From a checkpoint of a small transformer trained on Wikipedia: vocabulary 2048, ALiBi.
Each number is 500 + 40 x the weight over its row's rms, rounded and kept within 0 to 999. Layers, rows and columns count from 0. Numbers have three digits each. The size before them is the row's rms in percent of the matrix's.

# k: layer 19 attention key, 128x128, rms 0.193, rows 52-87, columns 64-127
# q: layer 19 attention query, 128x128, rms 0.192, rows 53-88, columns 64-127
# v: layer 19 attention value, 128x128, rms 0.23, rows 0-63, columns 64-127
# o: layer 19 attention output (transposed), 128x128, rms 0.26, rows 0-63, columns 64-127
k52 115:515535505496472510480459509562445578555500513585503541528479462478527521517502515489541547497492456421579459453463550531575564514479498526512438460474475402532446546449484532494475554505469480
q53 082:542433544463558525454438520490551549479482470516479505552509530509439492489455527491538527417453479428531482476492552550538497493575523455599520509503482446508487464446510508566501557567449513
k53 094:529443502525575564453483444527537499520475494408482506529544507522493397477492507443519544501469553548505450498489482426499517509486540369489551524528460582570582478594501467519546552493474536
q54 083:514517464465503506572472584489459498505462521468508481428522438513499552564500495515455482473508491510492475476415567531649470520514430487545531525466544448452431483514458483471446524556527487
k54 085:472457521511465510486534545470460515516519432480533503513530424459510496489551476538588503516574465539528483515456502510482534502461501428525516465523541467603506515432476577473491521471433453
q55 074:517442537469547508491523453524508514483562481477537494469436530519502566495536525413467456556457458566505446521526468505483498503457500564503476517552473498494522503487536479484513451405469514
k55 129:460535543504492465589515482508430494487615453488494493430468528501498498466498493498464482503529543571561535444448451440466534442409560546454569492477532539535458439560564521457471430477548440
q56 094:542482514445455531459554537461509465538507520468518568479489461501543479510510503500494518535503479537518489430476524562426441590457470518498478478488468555459465507444467433520509531462470529
k56 091:557561441496436475488516550565498536468451467562500522453528432533545446531520486519471536478503501497508472538464487521551533495501472564439487453530517503510505563420505466469369512435485525
q57 094:539528441467504538544519531527485436567507498464459492512499445529435454474563510540480476534558489522459485481574518480565406536506490443542531503441491516528603501488464541528460484565522494
k57 097:583476457506494548453520484541516473522530494516467467579519494497520497554546541526556536489526460426502522543505583454592433526500471452494473430440482499487502524495437480560527528558449490
q58 106:556554494486527493593569367572496528577525495477480447454460483530479430501460491516567497510534517523499474474512520423491445498511487463536500437481440539383464497474482467564459456483507456
k58 079:557530456475465440548515448628497493474550485527498530518466465492465546529441569506522547478524485424478498504435572419581544499523492504513447444485491526462524458512506421529481540464599456
q59 087:468538527441502513445497544540479454506455450518529578482511512449548544569548515453463445472452547392519505429468455486638500516528514533504497524450534490500547451482512446487477556511499495
k59 108:485521516496513496497541522521452555516499460502477480510512499463534545525571583501477500450441448447508514459455575464548509509504474513523572507462515428526460569527514527519487459428477451
q60 102:460490466517505526460488482497453497475412509521526479525538468512449456540478464490532538449519573489553481510442419551595541502547487449577505552483543504584585511548592524481475511529523567
k60 095:461537444435492484473473558517567431508489560516480462526538452474467537486528509513512530473489526433479491434534496490517520584563429513533472539486446478543510556517475509469482525492460532
q61 093:516432525445547489488453530526490525491492566500450552522542486518500510505448553474533593391504464473518501476474570518499496532500506478582537545510467531524504545527432456530546558503483531
k61 084:453445470496424493474518577503497527526471480495420542550516471533465475501543531511493568474445460442478482507516580542483530570495463489545509455526490416458475547537447497518447531508423545
q62 097:505588453475493487490523514519438531507531524480464476476497561571463409443478508448450495476547497428429459443450525523573521550506534457557428502551458463505450464513496459501491396386514532
k62 093:421554450480467494547532506568525471477551529531499505456443488516428526428481505441525506474508505512440480455463454500452491396516523499469444473484455527459499477538531451467546434449493483
q63 136:523528510495475510531469468562415507454436545474531479488451515498521483469512581478514569453460475486476413456465508469577484519517485473484486473455455482523510534427512471565519538474474549
k63 062:543546495451512491535522457526516446501504481525574506471455529463468423532499497535484526564586533522556514439496476459533440545512522476480509491515533547477584442478518474478561532502520531
v0 064:462443447545481449544526509501384491545415526438492517528535476521583525546423566397545497516449506532510532481493539490482498476494541451496560434529474483482401529515491544489518519464454540
o0 054:511552550533478524430507515460504448425515513485539505517512467521468470457522456472541469500576483552505507548477533581433427465553435475485451502451494534499523485466534526437470484519508467
v1 060:553537476548499495575400442536487495500492477487448521490504478490507525492561493540500549518501488523522533452493508559524502426465529460458556427494432488443488443442503521483499457515506502
o1 049:487418526446550497458466528505557485502462509566533482511565580448499470505486453512461499492471490455494516550544584530521562476551492581453559585476562500524477508436572495433530516546420517
v2 063:554467497492442503511588525544463560478468516554553495548418465508544451496452473532523486446523462502495511562477507505540495544555585476510488489434486501547604453482520524494553481448522443
o2 053:479512501464556503504428530493504481493508447484495485465515489553451547431512476539524495511531523483573494481457521540521522530496389499561486549518543458497486618534493483558484485519437512
v3 065:451505506554486549520513488505534530460590558511445500521525471472471539507514531553519530445490476502485528484472558537505555466448467514486520519530527463465562540510461499489504473518475572
o3 055:521489487434492476516489576491542485533454466513516510548447564437572525535530514438477522528488492487499538493528506500545510504542478475487515518435428496570490404492480475434527517495594499
v4 066:515494585513526468502519520427443567458512557568521526472507481524411500509454563550506514542443475532489492443483446470482496523512506498478436519475585541545498482536450505441545441511493626
o4 056:496525530517485568505487498434502485540523487477470505458526439526542481530497513537582485463509453519557512533503537518499468446479513443506555462538506420458505490520502514561518536532539428
v5 067:586545405510521460548416498498516454503465467409497436496509485456511491526420496505469554544521463571536520436493471513563505428527534510417536488514469419463461530522459498487496588416540535
o5 059:510426431465547481481484499536514504527520519554535485504534487465518459477494475465488429475456425432455506546546537526470450523572484506578499483542545511498521457486528487508520521499500486
v6 060:433469571493513483510487448495536510489496475475533443539481511507503410499586543464416528519581509523576514480516509483451443475487539502561493552512510508489519462481467527472525492513496535
o6 049:501532531556511482516488469512486478549494523533483513554438552484461519555492491579541544501498522552471531529622486495423510568516400511576529477484536528456438500531512462512483496510469499
v7 059:568462452461489472481495493468481470497508472546580484502454498557518461529451509481536472470484489512553445505412466529479516510529496499456487404517507438447558454483496493505584521578420493
o7 048:495527507539493484523431472515498462452554556461530457419524446507484554437555511500486557445567483489487494507491433546494487471526513537529555524515570450520506531492537429482468489506502468
v8 056:504499550566514540489438527526520544412513516545510476475526460411491496494510522490507460452495497546484437507398459466505480569489601439557537509544494461508585493486467428508533443543498450
o8 046:521495454496474474502518473532584461538538496464459498470528513523518515503476515516481518468519504543499540496492555471494444546520451548513524513535577456500412502546542512461531485441558534
v9 057:455453387545529487500451575456477488512482496551421434478530495517479511530529466578540510485461504500434501551519514459542496465513452401600427500529503499554471529548531457482483527539512517
o9 051:531486551494452535447480521445486546533419558479501517416531430476576498498507440584490478497506512488577472474449455485523455456425520450439517542449545471567546486439519534547474466459524533
v10 059:552462532491514498520540452556524445480428521456523487532602474453506447512489520518433530485510453477543458495543483528487492490445545481507578515519464479474396582503495528506478491472481554
o10 050:464516456484539437538501513467490566474553524486519529498464522519458497485475510442502477528521490541457468528557538497461486570497423527485473569482469574522529465463570539530517606480491513
v11 055:498462442537510469478524449503509522559503564472495518498495478446493471483469464484563495563392448514490468499516513502531506458469490526468502536457514456454484510533550540534499507531492507
o11 047:492548473495528517413464541449551504499544537482569567456519506486533519480529530504430476466444477510467543430440530516570523458460496513486501516493484529504534430504467516511573486398521510
v12 065:521503469415478512472516491512502436582510508523535482506425498506487597456472581582539576460506482547561503434518437543515480485466411478436465502465547555542513665513438457534513494508509536
o12 056:445473472510497533542580524441540483474544472476430538510513529446555499465503454497496437515469532440466474492554541485529575399487475542476546496416410540485445493416584488505505463523539531
v13 058:469476459457524500428478454472501538550423533512577516504528527541526429500493432484543475518493523522574474590560442492425551512517475470526477544539504479521516432564510548463522499500531548
o13 049:458559516449568469567544456516508523436584547466528509494463531517440499489514513546514439525579467463449521447466497444555437466434454483522503489457544445473501484498475479589463479509500464
v14 074:609539466494494536540504530517486533462495497520607489484497503509509436472548449465530509508471491579441524547570496488557490526573603494449450546512477484537548461498533422506509538542543508
o14 062:486394499467551491494434563464526523585454470512507540407530482536466509497434531539435542441561475391545499503473469527469520534485495486588536542555572482511505542516479516559521461477506543
v15 063:523540518485497536448576485484484535527561507542546458485541462592527505497522390481441502428501510458486551482503484462536484506501511567481516481514434500536446456509461450488556469522426570
o15 052:477386496473478520498431429503514509534457475485457546444511508511496490468487538470542511519534529481521473471468442495446464600518522470469500449527528471533530534504517502475558509516539497
v16 059:556571505496529498585500508469614504510437524500581462498540485493468538531442442511496530438497466407497441519489413473553543490478547551443499530490461499483513544486456504457494477456547479
o16 049:497486448466522498561472447501452556472574492520499481530536501518512484490492543463490458475428533500534504512484557461494498515527470470428489435539576544475502555534498496564517581484455470
v17 061:480570411455496523483542425536493542491583472530494509535468489540473456479491540503439539496474548552486486487455511499455528479511477474509519455472541552534541514490523542463541476466434564
o17 055:446490530499577584485522492483523521455499481476523497550466590502503503494464542464577512503537485443462515555501503476540526499479557501508573546496456505529408485511472512486512503574465433
v18 065:536521512525481476524449460559561536459492507497433448514463417471583467473514506478457467442491438530497477530481557512458489428547536510500474453513469465438388513436486463508510551457432480
o18 058:567477507524525480481524529453599514466523489490514467556505521504470538524538506540475533458552586468452453533545466531460512580552464477526551518525524532523509530548552545451498536523447536
v19 064:613500499502498441498525536512494462489391495498470531428527464486613462520455541477486511474521459508507466489556465525510488477523512477484541460525436530482446500466577508525469552540521454
o19 056:451456510508427441456466559463495488464533589495505528442571438544459476486530460483409478503498541461535500498488537542455511517498468547453476567451550501551550528524488486520452472423423573
v20 062:470511528525511456508534404467554558526506450481431448471520497415468582545540447521526440487519520360573490511521505480497500470444488478519548491472479468463547505545437516464500546477428444
o20 055:513536465455500515528457473555448498484497533523515507623487496517563447555551482481570469492507480541445477448502464490520418490532509491457458425479481545444510487467517518509513496556509463
v21 058:476501444525482491526447455475437477553437496478338502464467490523495525492466468442517532509507454528485521543498583483547531460530491447548479435501487482445381494520523569526464498502441488
o21 047:536517569527470531346492513487467481505517583501555472501528446453542471497547453529458447536526536547514498505489472552491461502480485467473506535491537560499493476480466530433542471493463553
v22 063:448474522544468549456515502531491496494538475496501484484507488547556461519437456488474463542492492410482510506542590507507513516523475476506507454508484530471518355469509496488468600508525480
o22 050:457451503482499430463456517540429523535420500476568483498515553506460499557532549495542503521544488501526525513525384533538536575484587493465528542476433488481523521542489525547428527549459459
v23 060:498541546457480523519550443543514480491567518444604507583496517450509525494500456560419507536499510576567520460473503559453453465499497566489543454427516501480548476498470501471542513484517529
o23 055:476475493468564496540479477556529493455497428539530530590470568538499503515454542424566509510449459424449544491554513494549572509602546550538534500535434515493465507513530462441494536605485477
v24 064:578542593524503503549511515447542426410451482510452498518476496475475434491516524483524430489525494426474503516517537478461500547404524447461507579542488467450539461484463468498496571523455501
o24 052:516567427504481520533420522522445543599520525520545524460482478496462485486559471529486502520480503557477443541570478528469465542535481497465485464518495518436589504561554538614534506460455480
v25 062:426485535488422496509557515477486515619467487487572441486498528520556456463483520476533513516499490493460505496610479494552512523575481465537483530495465518502552432553530445514490459534486503
o25 051:438473508481525520449527494470524520519537505472482568462482508541444528535563528487450462522390491394481495456467464493523451481463489499502512474467485490483528594534487460520458471465512448
v26 060:518531448438549492478575524452459478460494472422514532472422470531466501483569546575541424487517499455524482554387506502384488479543474464503473484499555494487549478526491426517534518457433489
o26 049:507597485582458446560492469464480548423569532507503460525448547542506516505468437499496554445542539447436480503544497538569463478528569525465531437526443449482516431508552541500515443518523460
v27 061:459499578499478491532507531486541479542534544471556466467499503475522598488563489529502497496456557437502479431478533536437544465484488522583525582515466476506613506560414524521463490519464435
o27 051:416551470537499470516542529589486547446510485512533529553443538506544495486478535478520528515526513512516503489542482453553436546552451426405510450514418518450485483450500474513518534463490493
v28 063:430489430476526478508566519530536511560500509526457557520523525576533490473497476529498556514430471562568520523463474515447480491517511542474450497470556470509507425537503457513536507467528423
o28 050:578548535573550438437535516503503408463524514463509487502499558490427459451462496587529610480467532480459538435517569519477548442461503453520513502503477462504526487471451467493503514507505501
v29 062:503526475517524521554558439535499493512429453517508455551519489431551420466549477424513449485506487468510464540594540502500421534574570535532513476490463457508410527515485454530510570497520480
o29 053:514512516455511509439509487494511558526467499495519531510479479566406546429451473557494495490510532530500455464509434498474513516454445443565497501600567567463542567513550558490524502501480611
v30 063:463551462527545483505501495463462560518545499461484496473519502545484527574452519545406477579512566441492510492480504527486474491501420484516482472519532528483562491535513547419522451429589517
o30 057:447515510492511505515518439535422520465446502473527431571452525534580420556496522498591483538464451508516560520469525476557458476508549470463459500511440495481465441534439511568437509526481394
v31 063:428516545513505507505503479515458523500504464483404525441528490494437459478550564456587512409554503526436514580493524464500453513491527498476450478518486551487503397521536431523492493521469583
o31 054:550480483447430466561552520463520480540472527505527535450496498479511536564506478516485504534436511445474480507448506521500520465460551567498523465507545430600457510537499511467523454492580513
v32 067:488469505492535476450478573446509576458492536502495522499458476406459543526522538587492444472441456488539495494464489499497499434513474528489558480504561519527456439479490476501467459511576472
o32 057:555520469537477470458504456577504477438480503432500471531517430538516493430489481470573487542530512544543479461460555491540514529447530490435493484511443427421491470517484523495515503411438509
v33 064:494537563497533588498485495534473497516514465487574497539495526456458558497504419447471507510537469434530544490516475516542503540464452535508520546445447470458591582548492551530507485551568421
o33 057:469476460419508450540494451585509538505469453521448516542483575519501511460523502461515456573448494516495530424475498456595481464568537522500466461559467546404444515483534484461531487454476515
v34 052:429564578498445505503507532522519526496591533396602509555512507427514489497494462567453523486494524565539566469495533510448427503475508541434571512510538479467531429490477442524577462426522501
o34 045:508486466470538466513525490562545476453472434553482566556455555515481513470451550425536501547450487437468518503546579518473552525613512520503520453574417461495468476568504497429509551554496472
v35 063:558498558513489538469496458550447473504484550501528510509563496453488403530419485452450603536452482535491534458550472512489513469450546501553521526504424471506423513455483578489508524517538564
o35 054:429471511431557466533501594456550531504477497543526525463460546506428518503433558489548400467551461446477529491521481464476493511517444525557504592512549535506488497522533522491473569507473500
v36 055:442446513493532510496427424500531593483470522523502500474523476431478469539485525406507570441480482490486483535580502472552476509535492518508589470520482437458431501481540489501494526494507559
o36 046:510494516481466511448538495492546569472479524460522504528505451534398556475515576474514446574565552551480498505489514455439481531444465449541502509522542535516483517518492517461513515420495591
v37 062:543522376536515497521502447486523530516438508521495514512542485483588451487537469426478470523491497536413503487572540528558540455515541487475537537550460493494421422477578483503458489465481522
o37 050:496455495465519528432448557437502504526425448493518555424537478503496530520526481492445482495493433495542506551461475514483413538455519506497445549489539468563553507480442548493543474482480519
v38 059:506504469502536494501521413557492474565429493508460565522537462440560546526469537476502480513531527506540484522519519529473458449575547470501471535512410475505459434469598471559524533538508434
o38 048:451537488449582466478556576495461487512453506463561540425522493559525471531435466516525528441569483444514503527448513519478465489537500528448492500534514560487499536500504518491465439477464560
v39 062:498488476518510452540552558483475521511427528474505575494494473540544422540463415512486497522499492539460536526558522494516456493585588466517484518547469467457416467503564483509517461467536557
o39 055:473476495522534505387456548390518537494509526466526531433501465522489496529495502521419468467538509523534499500465517528406477533478415524560472548516561474545560555525447533561494469414496520
v40 060:466400519521494460483493520499437552541441486498528557472565480572527502527478554457512437561533507502510494526473465527507485533565546472510486430521468544550454475496588440474500506560497504
o40 053:516447545538473450464496492465510419496524518435513497436520456564494479556529479567478540453548484501543493499470503521465482470426508544517469536420577452523527550490494490491422426520559474
v41 061:569514453509477470565475494510523490493473463413437483511432501463515555522545516534468522482524468472553562499535597511505548443551492444491593406516483487470432538493528443523483524491472479
o41 052:543413490543499505424461591484492460444446472533505481540471460529489488506520435453470535550563539500549491498545496571416538512479482515532435518515476576507564495425481497458530456543489554
v42 067:497512539420536557491447585479554456490542486483595420501546502556470524548511438511513542522509473499517518494581497486464543520545479526470494518514469493512493507520542426538530505516570476
o42 056:543428489457487514491478445605512577550499528500480504451482508553472437477438529440451478507581485426518487490518468479518531542514507427501469460508479500463507484493490474494477493438503522
v43 059:566549510561531500527452484553474486485508532470502513477516478476607457461456523410519514479457489529466486486487546479530456509469579502417529506488508486457438489455445475545512526517560519
o43 052:469438477553471440465526529436537501470470462519507546440572490502432541396448532506465528461464557474491544530476511536498556495535533496457474498595517490465476517558536560459547540452482546
v44 062:526450592457466431465527537393503438482455529505505437504487528517498535503487564497547500476530520422539473478451466444511546532432494508460531527526520570493490454454414548525495447567460513
o44 055:455542459569390547555483459520489478483617519519478504466503490461522517508583479500497504557481541521527522524531477528421542435533452529486482452492538506439478522506494473562481518522513460
v45 065:549542498534517473485527515516442492477434450546465550512463525522478466481481445422501461541479464466423489593492550473496529534481518407512502492503481519468448456527536508520503525569491463
o45 055:479493474513456521424439527450467524451494519520525495402520444522460485440501471519439486536536513525519510502456450518539519465512552539503454566551570468464485534506479559554495468520473541
v46 060:422452549489479452485464501517534553500498522553495474539541504566386573525502512528529497486449476462540473599514489502483549517494440451590528560550445471525477483476523495499467454460440492
o46 052:564566456516509485505512457493484492502539512469523495473488521476519529548582513559482513574513529512475489487483582485516429481476473468411504500378465511501488484469530487549458468545501556
v47 056:510556441460523523519471494528539537499447521500476521475533496456456482463518527432462570489525547532439461507466442493587534489522519568557481521521482450460535483513528481525536533552570522
o47 050:460439468481497480489499463492521535500560481479507496492466544514510531500486524541432468586520516508489563533521595460463506538480510487580524517598585531484451491547452495465545485405510509
v48 065:460499554496464550505509558528505500524576486532545470484493480551546450519508510477467601448471545545512554517420521521443475450524483593498451465534521453460407443445510494549472488527535485
o48 056:525494532524470442483517519528541489425423523516480467480470502456437533496467567484559552561525558459496510472518474475439540569501507443524489483523491470540479543514513483410514551441473537
v49 057:580500493469479498455504519509522478514588497511582443505460507565523540502425484504563442494451498515555507517498500503379460539496434485476506504488552517539555547483482489470483476424478526
o49 048:527552499522510505569530531529498457472474502508483472511497475486468494526487495440562522444482490447485494467416484500580495446507497490428445435424404469524491477504545483560515516555517545
v50 059:502472504535433476527422472489439544531453534468448543464453495520514532469444471565564464458538563462495460503557597494501521482552467395608502482558468488530536433540489534467481495522468526
o50 050:413494552506515449487552550434453462433490454476540481491532488470526553530504460573441454534555521541557558517473459518522474522439452525471496493439524525479517486508458474511491480545546509
v51 067:562501549481499481542457525455489495492576466568577451473491515587487610489451428548465506528501494467567451417416440520525543498492419484513443494493481466519499573503452495455488483531455500
o51 057:496478499543473459450439416519503453497507475507449460463543496467592459510536486521510492505426523467535564503571500482560481475548535466463499469438526479476557498455537449504508553561520519
v52 067:538536497499541509544487578529487420482480516424454477535559477517490415503408521549503508521461540558489457453494454496446553450484559487498567482491489455529517432492475523474529567579567587
o52 060:457480552435584439497490509499510538517541515554545528471471526533460498390431505480530484483535470456494534551510524487566527496538504429515491541559492463525513536525530478443499570479475467
v53 063:561458586514495502491496569507486447511510475506487489443529468551504550472528488466531466482517502426552449420503424513466591516479496455503492542548444472551476515471545457511476475541469400
o53 057:520505516489472432510473496484513439550587541475435483450518524519464456548542490530417485478510507529537508485502522497526437490465455512460507465422522493462546505437478477521518500449528511
v54 054:504519538589541512497459435485501563375565508491460522488499452469489493504551440528435518467501513475516530534379537472491448471506468511460535492465522536501568536486478532428498529453519550
o54 044:560456564470489513501512440520525559496418449524501502577459526536592476547451518488614557467535544510523491510578474485489535539471542551473571522539531513548483461551553473530516499523523459
v55 054:481498438533508478462375563463569480521511508481460584513486512504542435509421413564513464545477514509468503545520553499453464516536439394541551508505575544480486492496538536492459467437503487
o55 047:491560548508529544426582536516461541461502592498476511522511423462482485493513484490510490446486513506531459481400496470531486476461522497380510513455475446551550497535471530528488516485469516
v56 062:518510603520494477452510483489495423523510476513468516523526557496505561485401429537497489615492489486484477432561507530431512513454492468567514477422495512507560458555512510480541524546521471
o56 053:435520521498536521463519533533438505497500481529554516519483497504451456516475570516521483404453450465499531451499485483645548454538508539466473533538467531453543492498491491503468563563519474
v57 061:469421484492556526463591489500435500428498534504501520582542464468422476532589536502483427513520482566488474483506497487551491497446519498525432591546468513544446479473450527477503452519470532
o57 050:464524479497506472547437518448550543511461507505539548469532517511533498496489450559569497493518480532494481523475500490480493516522458502533531526460435501504447464445498566530521537464546472
v58 051:485431518497516516484467489528545515451447490536498491490500520478442523491552541530493459561501514533507455509465501525567560437472506513522446450477423547475439453443501612527442522548511481
o58 041:472475500501517493440431501584516534457503503494529436509540434512531460509470490536522508511523524546520542497531503460498608555428457506556531579509553523461453504482464538446479530469446466
v59 059:507446557463517471425489462493565482529508494551398512487496468579532510464538519558495528453506512454530522560507492486409463433495441584515478482450525526528371502469505502506485496464514553
o59 050:565536521527471511524592490493467503512482553505478462511491493401475524534522495503497562502496576480480435457464521495533530523432509470456488469514481501560608480489519482498486527440460596
v60 065:443496439490501482547545508525516535497505525464509403573494519477465476481498516448537539422545478604469484560520599467466513509468566448472466517478560560473543517514557484501519523435477491
o60 056:607556490508524537541484489480485504511498466511492531491511542539504506463465474482494485579495534528498531546511505565529492505509460539500488490452471465561362488520483517509539469544492497
v61 066:469503554466541494462437497493528520452554488520529499514465512454568521516471441431531523459487495523494478517492512527527489511508432481523517629482480510549466579504468575481456465407500439
o61 052:516554526542393471518542442497528530471527452508416537502479500506488475485497544487518538404462504467469517532512514458491479575496469475468471475386498501493514444478448499532485513533522581
v62 056:489507483495463546484545488482569530448590469486595389556489486559506524477583506555454441485579448560517502449547544549516526512552490547485482541473535509533590482467553464514501435441538464
o62 044:503410526466562538490417483561523554533461436464509491529463548537487528536551518495460563512441517441585517487516515519523555536488421492541539477481383491454450501517459467519573506490500501
v63 065:483512523499477508494449485515494537426534459545500434546513514506471502484595511485515485464484446488505529587484516494473589553462481478448511581498465493491541508515470525521413506537477398
o63 056:621541473505491509557472444541494466543456512531438457486464505515480508454524483503488575561537487567476429456502504496509475481516547456490449439492499501457439461445538452523514458517434497
q64 089:517503491478571553466542398498511457454475446519459497456480574609458446525413520450488528449528482411454559493495505493519512524510508505523493534502453466442514548549488497473503604505536516
k64 101:433513493483572477496512465417540466437490472531486546485457539607453471533545496501568528502425508418471573520543499527534528513602533458519495513537398508497436473528472535490566521505463539
q65 100:507537527499520505489515465468572500510545573479510540469494503509504504521558576531475477516458455514530427517451473548573499462596544463380515469576432510468504422462481531481462463484460446
k65 109:583549467495567554474532491504542534494575568500627441532517486483503532464579430496505480529402489518519478498510588549562467424471517499538524478546481493472472512492537527488483483509472483
q66 101:426479510519536498528485575495547432529525533527449512464560476528475458462402389477490443449518526459447464493503492511527585581509522473509539471496497539558555448474469511533506497469484495
k66 099:493484556510504473515504560436565511588564479471520589498517429492519511483405468453477565454488503429542444489540527549530513515535504500505530545525576471513505452474457538482539427501519480
q67 095:452453428481520429509520563483422488509505487499486467504567540466499595511461525429499451503551521534531556499581556485516472496513536507569548448429445514479570539474447524494487530545457466
k67 095:461553528520470443548485580466444485463550513476461509507509470535533534457469455494500439511495503478524471494586505396531520452555526518555497524462497489547503429482486541524522470496473580
q68 098:478490460429529433529530484500511503495542539444573510496459524496522510506556529492560501511398493469518552508492545504570516503518526582434530486516515501491508458470509434492444450481443515
k68 106:501488459463522430515545482530550521566585611466508436545487489499488523461526490464487435556560528428407470520448518531511523443449464524489501508490415505504558522518543536529477516547487499
q69 101:498534509530408537558503529456536462517505570507455489453526488488484447529471482526561537573511479539486469528566525524453446482412470480488509447493453497465545468469486549482516459492519534
k69 078:469490503528474448542543494468517401449473442488441417446532509474484455497515452590542490501522434558461415511550491483388525494515470463523505455425543476548492523470523526530505464525543575
q70 103:490508497483482521558577521430476476535541581494478579502422473496530492504530541521607466595466501545425548529562494553456504487457522475484533492504441458514537527471477558455514490467452560
k70 098:518551535442562519520561515522565500580561527502439478522488501478606504520543544476507416556535466527464455497522520496493534518494513520520504510462514512544471575533511560517479523488525446
q71 099:476553491510618469464541483496456516504522480495531519501573477527451449487499508475487470496468456504465531396447537476516486486482489585438529491505534403450489454531540451507479493494508489
k71 111:427479508481540422536491511481579518534488541499537524470484506553483516499504508524599454494460499491506505498412463515576489570527559509447465496514400476534487583505548482509456532473452547
q72 094:574520499475547477477519478485530533447592477537461565493452487507398493499541528468503428570469495503454505428449489498553526489557529481457512503512431456481513470545550593500489520508539543
k72 105:534484510460531503483510562550555509483527486517521515467503617552489499475463545475546461549437542461538543485477561479566435477538547528430515489521455485471458565534592573464436550425509568
q73 097:534498505477534576424466542482475509504499471535494514590474547531475515502528541482548438507454492457390523537486422600478489541539498544469564480481477490540521495524545529514533471375474503
k73 113:520452548509482505457544564512519487553489446492473529569483497591444545518509572479520406472520454547470439447517437492516507560456506544507542504510476465565460502484471514496537543443524467
q74 089:567546503523530501458407516489537502511544453476526463542512490486486495450484491512468443496597521537568471578473467444521478447511515461576381525449488515476447466513478497573468512548509514
k74 089:556531471465513554505426523502365463489517433488529417474533539460431511481541461513482499522506549490503504507506438493508516492523444566498515451493511489452520528493508507518453465484501581
q75 099:463531497457469467590617480497525465495479519453431560471478524472497499498492523513508486526496521570470519464583498489485528467456544497496495465539457457440518473448451479389514468564501480
k75 099:448591448454556480576496520463564554477495492485504490516505525487602524476503479473552511509480508512523535520588556483492499539536574473545486480479486521462446537527508489461501462523566451
q76 111:543545524511440541583436430511475541523495606527545473432508472459434509516484487507568451489543561492533510487544508458507456531419513493459405474524454501507520456510505533529458454550528530
k76 101:615546491512415566506482417556407520497526530458509467506463464469516518506523490533570521541523574479490539547475440460539520477535487498466452462474518506492525447509489470545440534540473499
q77 093:518473453463482408531450563506448525435529502536490465469484464451451536472567480462542464575540495493533514504477543492518529550468439523571512526483577545580527462525548590506523500528525573
k77 101:541448534463413478515529551543473494462504518457441516466526512466496474493413524513512505568555547465495462518453518453460502479533470548439496533460607518517509536503584546481482551497529573
q78 105:494443446508510529418492490569488564484538474469470486559454503549472502506518572481559513538471409523514528468406465470445546451559483510506496470480436523448494477511509590549508530475447506
k78 116:492455484462567525502458529566475493451481497472526431481499523559476492489486517486569435595470486540527477457493433466490544494512530572484503441531386516498430553469517567520551450503418597
q79 095:556499434482497432558479473477449489427561510426555479426397558498487542473466537447518576453505501465392491519538550489498480486483571491557566509462457568504486573560504528539444501473450549
k79 103:504553523572470470474562466477479492492566555461457526469495535533424449475462538532425500455453521457401515547497522420482519482500444531522543520431484488489486552528599535510506516502490493
q80 104:423465498524474482451558537446532459539493483477531534514475488510564463482441492500460550454497493533449432526415484477531501450579498435581504539482480484467526573457482439466559530484443478
k80 110:417583508492554505490479491462521544523461516581500483484482472430508466507515475485436542518501453569468476455446544507537534451487533441596435508551518504462499468454469484456594482491468440
q81 116:511485478462464457440496488570523511432420402493467464528473537499548532491551528505470588460479476452542456544438501508509546509577461548557517511530604550527441511522507459456543529501525469
k81 087:479429403503460483449513459482513527368423462521488493514513456464433491507481507507481579517509490538486510471498535522425539499507505506516539485526532544430464480501473463411581492536542447
q82 095:444540446515567510456472562445452487504527464438547470522515472487544521488546527440523474553634524556482506538536488530492451460521513456564395552437464495455496485503544520526509474563469559
k82 098:527611559453515482510541529487407495500545448485550431511514543494541501479488476563498476533562567522472473541557444513482457474541477555431442525431517493547519521474564508512495435550457588
q83 090:530489490495459487491470520442453480433540427472506482466493517512476524525595526495494515526589512551476522507471499474505383500455483519533544491448508505556540564494538522538481489482461452
k83 086:485503522473429519533507541483454483505450434486455542499499567558416435555476556483489461447523507533449454483471468361550414482445429522552476479456544527514497478465536526550559547514537514
q84 091:557551481501602490466531467454481505455523486497592550486476498473515485505574495493481472479495588438437477524523508540588544495496558500495471577510546500524460512537562495447586522480530592
k84 103:545559560485482465458596461476512524586521510526520521490474572411509503540510541550520536478445556467438522537438495529524510502517487527453494554514521472532473556504591503458486598476497491
q85 095:512524539495443434593545517512472519542493595577535486501465462452472522468400492499480503512425473521508424493483506509521494488492474443481535530515512472459539489482482472446489462492530525
k85 098:478524517567477524508504522551485530455488609561460489494492426453496498461520468496434494495525425537496494502407574510467533500494546422523481525510559483457547507519526436454413562391535470
q86 099:448497528498413468516386518423499468458569626527532437491433481483529484507488503548530561508520486498481499495509520480488511483486521488490448530515494552532489535615533524517511505481469530
k86 107:511524543533470603418497449477439442452528595487469461464532490438470414529477491528484491497527531445442522576525499546414557432534448498450510478465470532499535550524524565515541516508448409
q87 083:541450526462421510520473501499591538470553541458531514461499500432411476496514410469542425469445524455509480511457482469521505526494548532439487455519446534544518402421532495531514471468561485
k87 085:554432483517452450492506536537513558547533478450524478502491527472453549443442511453532504521562528452520519494443491464495432435424478538474522469525485479456542444466530514478493509510574517
q88 099:535528469504560500494531448553564501471575511437551519512486511592468495491446512460549478483481434481419471455424544470481463509550540495441525478545479503463491465494459512601484547519451502